From a checkpoint of a small transformer trained on Wikipedia.
Training: a variant of Adam for these matrices, 5405 steps.
Each number is 128 + 32 x the weight over its row's rms, rounded and kept within 0 to 255. Layers, rows and columns count from 0. The size above them is the row's rms in percent of the matrix's.

# layer 10 attention query, 192x192, rms 0.0999, rows 18-22,82-85,146-149, columns 0-191
size [142  77 115 108 115  82  97  92  95  85  98 101  93]
[[135 168 193  32  70  94 117 168 147 128 110 116 132 206 134 117 147  87 145 129  96 182 140 143  78 145 136 109 170  95 122 136 106  78 121 146  88 146 109 121 155  83 149 149  83 167  72 108 132  65 104 101 162 159 127 169 100 104 121  89 138  91  92 143 147 142 114 159 165 166 169 118  92  79 179 108  85  96 157 103 188  86 157 119  75 141 168 120 111 149 143 157 170  90 117 107 118 156  90 108 174 160  88 132 130  80 149 126 144 111 145 176  79 169 102 162 157 126  82 159 176 186 126 160  94 161 126 122  74  82 125 180 153  77 138 110  87  77  67  98 152 145 107  91 111 176 103  91 131 102 118 159 148 161 148 103 119  99  76 159 142 138 159 137 117  96 152 171 124  78 132 136 156 181 121 116 146  89 113 108 139 173  93 109 132 112 152 107 141 141  90 156]
 [133 178 169 135 114 128 152 139 170 100 121 136 104 132 152 112 129 124  91 117 136 156 114 104  95 137 107 173 212  99 108 175 152 115 146  84  64 132 125 119 158  92 131 173  86 183 105 111 101  98 109  96  89 121 136 140 118  69 110  89 125 123  78 135 116 158 126 114 132 148 113 176 124  84 126 165  86 106 108 171 139  83  41  66 110  89  96 124 151 152  99 156 161 121 122 114 124  80  50  96 114 144  88 130  95  86 194 131 128 131  91 180  83 178 115  64 142 121 111 117 151 170  70 124  89 149 144 154  92  79 130 124 183  76 142 117 105 123  94 124 125 155  71 119 114 137 151 119 162 155 112  49 128 163  99 123 119 147  96 190 138  66 102 119 115 108 130 204 138 102  79 181 148  91 156 175 157 123 133 162 122 150 120 132 153  99 173  81 143  82 146 170]
 [149 109  79 158 121 160 163 102  46 141  84  77 129  48 121 132 131 129 133 110 118 112 149 100 187 105 112 135 112 140 130 110 134 154 192 117 154  89 121 159 147 136 108  92 164 152 132 136 131 172 109 125 112  99 126 113 191 118 141 144 160 126 151  94 147 126 154 141 198 113 136  96 214 144 167  66  85 135 181 139  67 144 149 161 133 152 107  88 131 131 134 225 144 162 120 133 103 116 133 140 152 112 115 150 214 154  78 180 120 192 123  65 122 146 157 142 140  73 141  91  93  64 189 188 156 120  99 120 122 142 120  89  72 147  84 148 140 199 128 157 140 141 148 114 118 129 157 101 132 109 145 179 188 122 122 140  90  70 146 121  93 133  91 158 175 111 157 124 105 139  96  91 105 117 104 155 102  93 178 150  98 173 111 119 109 155  93 133 137 134 163 114]
 [139 125 109 138 160 134 157 116 115 170 106 121 113 114 124  94  71  93 118  93  98 159 117 154 159 138  97 159 109 149  58 176 133 154 144 110 120 191 154 121 118 113 110  96  55 114 132 102  97 153 144 137 159 104 173 106 162 150 150 156 129 180  72 156 124 151 169 139 135 141  83 185 144 131 107 170 153 164  99 128 126 130  45 120 172  70 170 151 150  96 139 163  79 121 131 102  66  77 107  90 134 148 143 100 187 133 147 148 200 119 105 145 134 127 142  71 155 121 168 112 152 176 116 128 104  97 133 140 134 130  77 136 113 126  91 112 120 116  86  77 120 216  72 132  75  76 115 131 163  63 125  92 139 190 149 219 141 200 153 111  92  84 146 122 101 112  83 135 128 114  96 154  83 112 155 125  93 118 156 170 146 117 116 154 182  89 173 107 100 119 114 116]
 [144  90  64 132 106 196 178 124 118 115 114 147 185 150 115 142 109 105 139 125  94 128 131 160 145 166 139 129 113 125 195 186 141 130 141 136 108 146  95 151 107 147 185 139 113 122 118 109 127 169 190 176 162 142 113 154 184 107 189 148 141 157  89 101  83 112 106 122 111 116  93 109 180 152 156 160  75 135 155 168 110 139 103 135 145  69 141 132 138 156  96 128  83 128 116 155  84  73 148 145  75 157 127  85 118 173 120 163  91  90  97  75 128 120 166 127  71 141 162 107 165  40 150 120 155  69 107 150 140 183 126  82  85 167 122 115 158 159 159 154 115 129 167 116  95 143 157 137 102 135 156 129 144 138 114 115 130 140 123  92 137 150  63  89 211 146 158 136 237 183 222 119 119 146 135 145 113 130 120  97 140 134 179 126 105 143 128 116  81 137 178 142]
 [113  76 117  93 134 155 194  81 155 134 103  92 100  87   2  78  94 110 100 149 154 103 118 132 177 152 138  97 161 180 162 141 141 123 182 147 135 152  97 105  90 117 132  76 115 147 113 145 128 153 107 174 138  67 157 168 165 183 172 161 122 162 143 161 110 118 195 179  97 115 122 146  97 114 165 105 106 178 123 184 115 157  62 107 133 165 141 122 145 162 135 112 160 119 138 179 181 101 147 113 121 109 170 120  98 128 154 147 107 124 201 147  92 123 124 164 125 142 133 121 109  91 159 128  62 130 119 164 136 164 127 154 154 150 142 154 166 122 121 195  91 141 140 126 142 153 151 149 147 130 106 108 101  59 189  93 130 131 142 151 162  99 118 169 156 140 100 139 140 103 194  72 124 137 184 164 130 103 188  99 164  76 108 103 162 102 136 143  73 156 116 112]
 [116 161 177 136 123  49  73 138 156 148  62 134 146 159 179  96 183  92  91 131 102 122 128 107  78 104  75 159 134 102  95 175 148 167 119 121 173 195 146 130 112 145 117 127 110 104 149  48 113  85 133 102 118 150 156  75 149  95 121 125 156 137 177 158 153  91 171 146 140 127 107 103 135 157 112 105 121 146 105 154 101 192 102  97 129 147 118 127  98  77 144 153 130 102 126  70 116 101 119  94 106 137 135 102 183 143 101  98 192 154 175 162  95 151 137 133 116 133  70 102 161 195 147 128  96 108 177 131  90  89 125 197 138 124 124 110  75 172 144 101 178  70  86 115 107 111 131 131 126 130 127  71 129  98  97 135 151  71 110 182 161 117 144 181  58  95 128 120  87 116 104 151 108 159 195 110 115  82 106 129  82  93 126 132  81 120 136 110  95  68  88 148]
 [ 86 140  72 117  87 135 200 142 166 150  63 121  95 119 155 111 151  82 146 114  87 107 169 127 174  53 118 175 168 187 133  77 171  91 146 127 101 162 136  78 113 166 126 140 124 137 126 139 139  66 120 114 137 106  94 137 111 128 112  97 181 103 156 130 122 136 218 136 114 118 125 103 106 153 182 104  71  84 164 101 129 190 151 134 115 153 128 141 127 145 121 110 165  79 162 180 148  97  93 152 121 126 131 151 128 137 122 196 107 146 143 142 129 123  95 125 161  94 150  67 160  98 109 126 189 141  48 165 124 132 110 134 182 113 111 121 116  57 164 139  49 134 182  83 137 132 137 127 102 100 112 187 185 110 208 159  73  98 113 119 107 142 130 147  92 133 168 122 142  99 171 128 119 146  92 111 132 125 127 117 164 192 108 151 143 166  81 117 149 128  87 137]
 [100 156 120  98 123 118 154 185 114 145 151 123 101 126 182 104 115 156 139 115 103 151  70 156 112 147  93 125 180 176  75 133 124 140 122 114 128 207 152 119  96 102 171  96 106 113 116  96 146  85  73  47 143 109 168 111 154 133 144 109 132 139 110 103 144 123 107 116 181 119 120 110 142 157  62 144 109 144 119 122 167 158 135 218 147 126  95 176 136  73 115 191 134 128 145 102 107 129  94 164 160 124 135 131 193 119  90  92 175 135 123 153 128 124  65 166 157 181 169 162 161 138 128 180  83  71 135 148  85 176 101 179 132 100  81 152 137 124  94 110  93 182 136 115 178 113 166 137  97 148 133 145 176 111 128 175 197 167 182 147 117 100  99 131  56 150 115 136 122 146  68 113 145 148  59  67 128 144  81 178 176 139 147 129 125 140 120 167  99 120 145 147]
 [131  82 108 182 117 126 202  85  88 168 120 158  91 129  21  91 108 144 120 168 119 128 122 172 198 135 134  68 148 125  93 136 135 115 214 150 126 139 148 116 122  91 182 135 119 146  66 119 153 159 118 181 125  98 185 150 175 161 157 146 140 128 176 164 128 158 186 215 170 127  87 120 110 121 146  97 101 130 143 188  80 118 118  93 117 161 182 133  97 174 106 103 141 118 149 140 143 156 131 144 158 117 105 141 142 111 171 173 157  89 182  99  86 105  99 147 137 142 137 108  99 139 149 104  76 115  77 126 123 142 151 135 137 177 133 163  97 150  66 141  65 140 200  69 172 148 100 184 141 120 104 102 105  77 151  94 112 103 136 156 142  84 138 137 137 136 120 148 108  88 142 125 103 150 127 101 188 118  95 122 159 102 100 130 151 137 133 118  83 135  90 155]
 [140 152 123 144  99 110 114 153 107 141  52  91 172 111 170 101 161 112  96  76 124  86 126 217 114 139  67 190 116 141 123 197 120 131  51  98 131 151 122 171 142 160  93  96 115 122 149  84 124 150 131 117 176 178 118  89 171 105 112 112 155 118 136  91 155 127 190 143 136  84 127 103 133 152  68 115  79 176 123 100 151 207 105 140 159 134 100 123 129 164 105 151  93 142 122 117 110  81 116  96 122 131 104 108 124 149 151  69 136 160 201 102 163 134 108 101 152 134  80 111 126 160 124 119 116 142 102 202 118 142 100 139  96 156 131 160  91 104 156  78 162 126 102 143  90  82 153  80 117 126  99 112 121 125 110 129 147 162  92 130  98 142 137 131  36  81 102 113  98 142 123 136 137 151 179 152 116  76 150  93  36 125 104 107  88  65 144  95 106  70 158 134]
 [150 140  66 116  90 120 210 113  87 168  84 108 138  99  83 125 196 101 119 103 128 119 166 113 213  69 126 151 150 103 138 112 166 111 166 167  96  77 121  73 129 103 128  97  96 108 154 142 142 129 154 115  96  44  72 182 143 163 155  90 161  90 219 142 167 143 205 145 179 154 100 108 135 129 183  89  79 105 148 121 131 199 123 154 121 140 154  89 116 155 135 170 141 119 126 112 164  99 126 143 127 140  87 198 143 161  85 108 130 114 107  98 106 146 147 105 167 118  99  84 157  75 146 153 152 113  90 183 157 136 141  93 132 164  96 144 136 124 133 127  86 112 190  95 129 172 190 147 118  69 126 198 108  72 162 134  83 137 114 122 102 146 117 116 142 141 149 140 119 116 145 112 117 109 105 104 111 110 113  99 117 158  88 123  96 162 108 109 109  94 106 146]
 [165 134 109 108  93 145 107 174 163  89 205 140  94 108 188  96  94 115 137  93 109  92  68 142 145 152  90 111 134 159  90 193 108 165 183  82 124 187 131 124  82 135 162 129  87 152  82  96 124 137 141  84 129 107 177  91 155 146 142  99 152 174 153 113 151 133 126 118 135 149  76 171 118 190  94 157 100 152  86 135 144 157  97 156 157  95 154 183 114  74 109 172  97 145 109  75  89 127  59 126 100  64 121 131 193 155 118  89 129  82 117 128 133 133 127 194 138 180 186 133 186 114 118 114  63 117 125 150  79 169  72 144 130 163  70 153 124  78  64  80 132 141 124 104 161 116 168 122  86 162 110 189 125 151 120 185 159 164 132 124 110 103 130 145 115 144 119 140 121 146  81 141 117 120 123 109 126 163  82 154 111 108 132 138 147 108 135 146 162 160 176 145]]
# layer 10 attention key, 64x192, rms 0.0972, rows 18-21, columns 0-191
size [ 76 103  97 101]
[[110 109  80 210 152 132  97 131 119 109 127 170 105  70  49 143  88 143 136 128  43 126 125 133 161 162 156 128 121 149 135 155 137 112 151 128  79 148 159 137 119 123 105 131 162 104 145  99 156 138 129 189  66 152 141 144 182 202 185 169  95 106 122 156 111 167 216 126  60 100 111 129  68 127 121  98 104 131 170  68  90 154 149  96  90 106 128  59 132 129 153 114  75 143 100  78 103 152 157 106 133 100 107 124  95 126 139 119 165  91 128 164  56 132 132 119  90 160 176  87  89 145 192 144 146 142 110 104 111 138 114 134  81 149 135 114  55 128 130 109 126  96 156  73 193 118 131 163 156 109 168 121 138 114 129  83 128 119 105 106 127 110 198 171 115 111 151 113 135 150  87 110 122 114 104  81 115 100  98 108 158  84  99 186 142 153 132 106 146  74 127 102]
 [177 165 142 114  74 108  86 154 117 153  98 119 156  61 185 161 176 101  99  73 140  85 113 160 133 110 130 154 142 157 161 142 125 180 128 113 121 125 146 122 134 137 113 107 148 105 126 152 133 165 139 131 129 136 104 106 152  99 100 125 125 188 119 117 170 115 105 101 172 130 139 157 127 175 136 173 105 230 122 111  87 148  91 143 152 152 114 157 136 182 102 151 131 174 134 107  60 105  84  86 116 107 137 172 146 130 210 101 123 196 134 141 177 122 116 145 181 119 128  81 112 110 117  71 106 115  99 170 213 194 151 120 192 127  68 114 122 101 121 151 158 155 135 117 131 107 173 114  95 114 118 119 151 119 131 141 136 178  90 143 100 137 133 158  58  57  90  76 121  93 100 123  98 156 176 152 130  90 178 102 132 162  95  89 136  75 139 137 113 159  97 202]
 [177 185  84 119  68 126 131  52 125 138 155 145 162 110 111  94 153 132  99 142  84 102 146  72 198 154 163 159 138 119 127 128 124 176 122 145 131 103 135 108 124 120 110  70 150  96 176 174 196 125 109 129  38 100  91 216 134 157 153 127  79  73 128 153 153 123 181 144 156 140  96  80 145 136 180  45 118 114 182 136 135 162 142 123  92 144 157  77 184 122 146 158 140 115  82  70 109 123 154  75 122 148 127 124 114 102 125  90 168 126 110 100 104 151 120 170 137 177 123  66 110 115 162 140 188 167 111 124 130 158  80 132 119 104 106 101 114  84  83 127 124  88 166 118 118 122 173 178 131  98 137 150 140  54 165  99 180 116  96 108 105 144 136 146 106 113 141 134 115 131 142  97 115 138 153 114 105  86 121  80 118  98 117 117 104 169 119  47 165 116 102 142]
 [212 160 165  88 111 130 107 137 199 110 137 131 147 130 162 101 143  81 113 136 169 162  78 139 105 153 134 104 176 173 122 201 155 159 120 109 145 170 135 162 155 159 132 146 103 172  69  94 110 121 151  98 154  90 156 121 170 149 128  55 115 189 143  80  99 145 136  91 108 117  97 167 111 146 116 178 123 137 130 178 151 153  84 149 140 122 137 118 101 140 113 138  96 176  93  88 106 100  99  83 100 172 101 144 193 141 100 136 124  72  89  91 119 152  98  88 126  99  85  92 169 149  54 142  73 163 119  94  82 171 131 139 176 198  85 134 128  96  98  75  90 132 130 124 177 111 185 121  93 168  75 103 121 125 106 117 164 180 132 159 113 121  64 125 117 130  80 162 123 155 171 123 152  98 122 122 110 140 126 114 148 124 108 159 144 113 136 176 122 113 202 164]]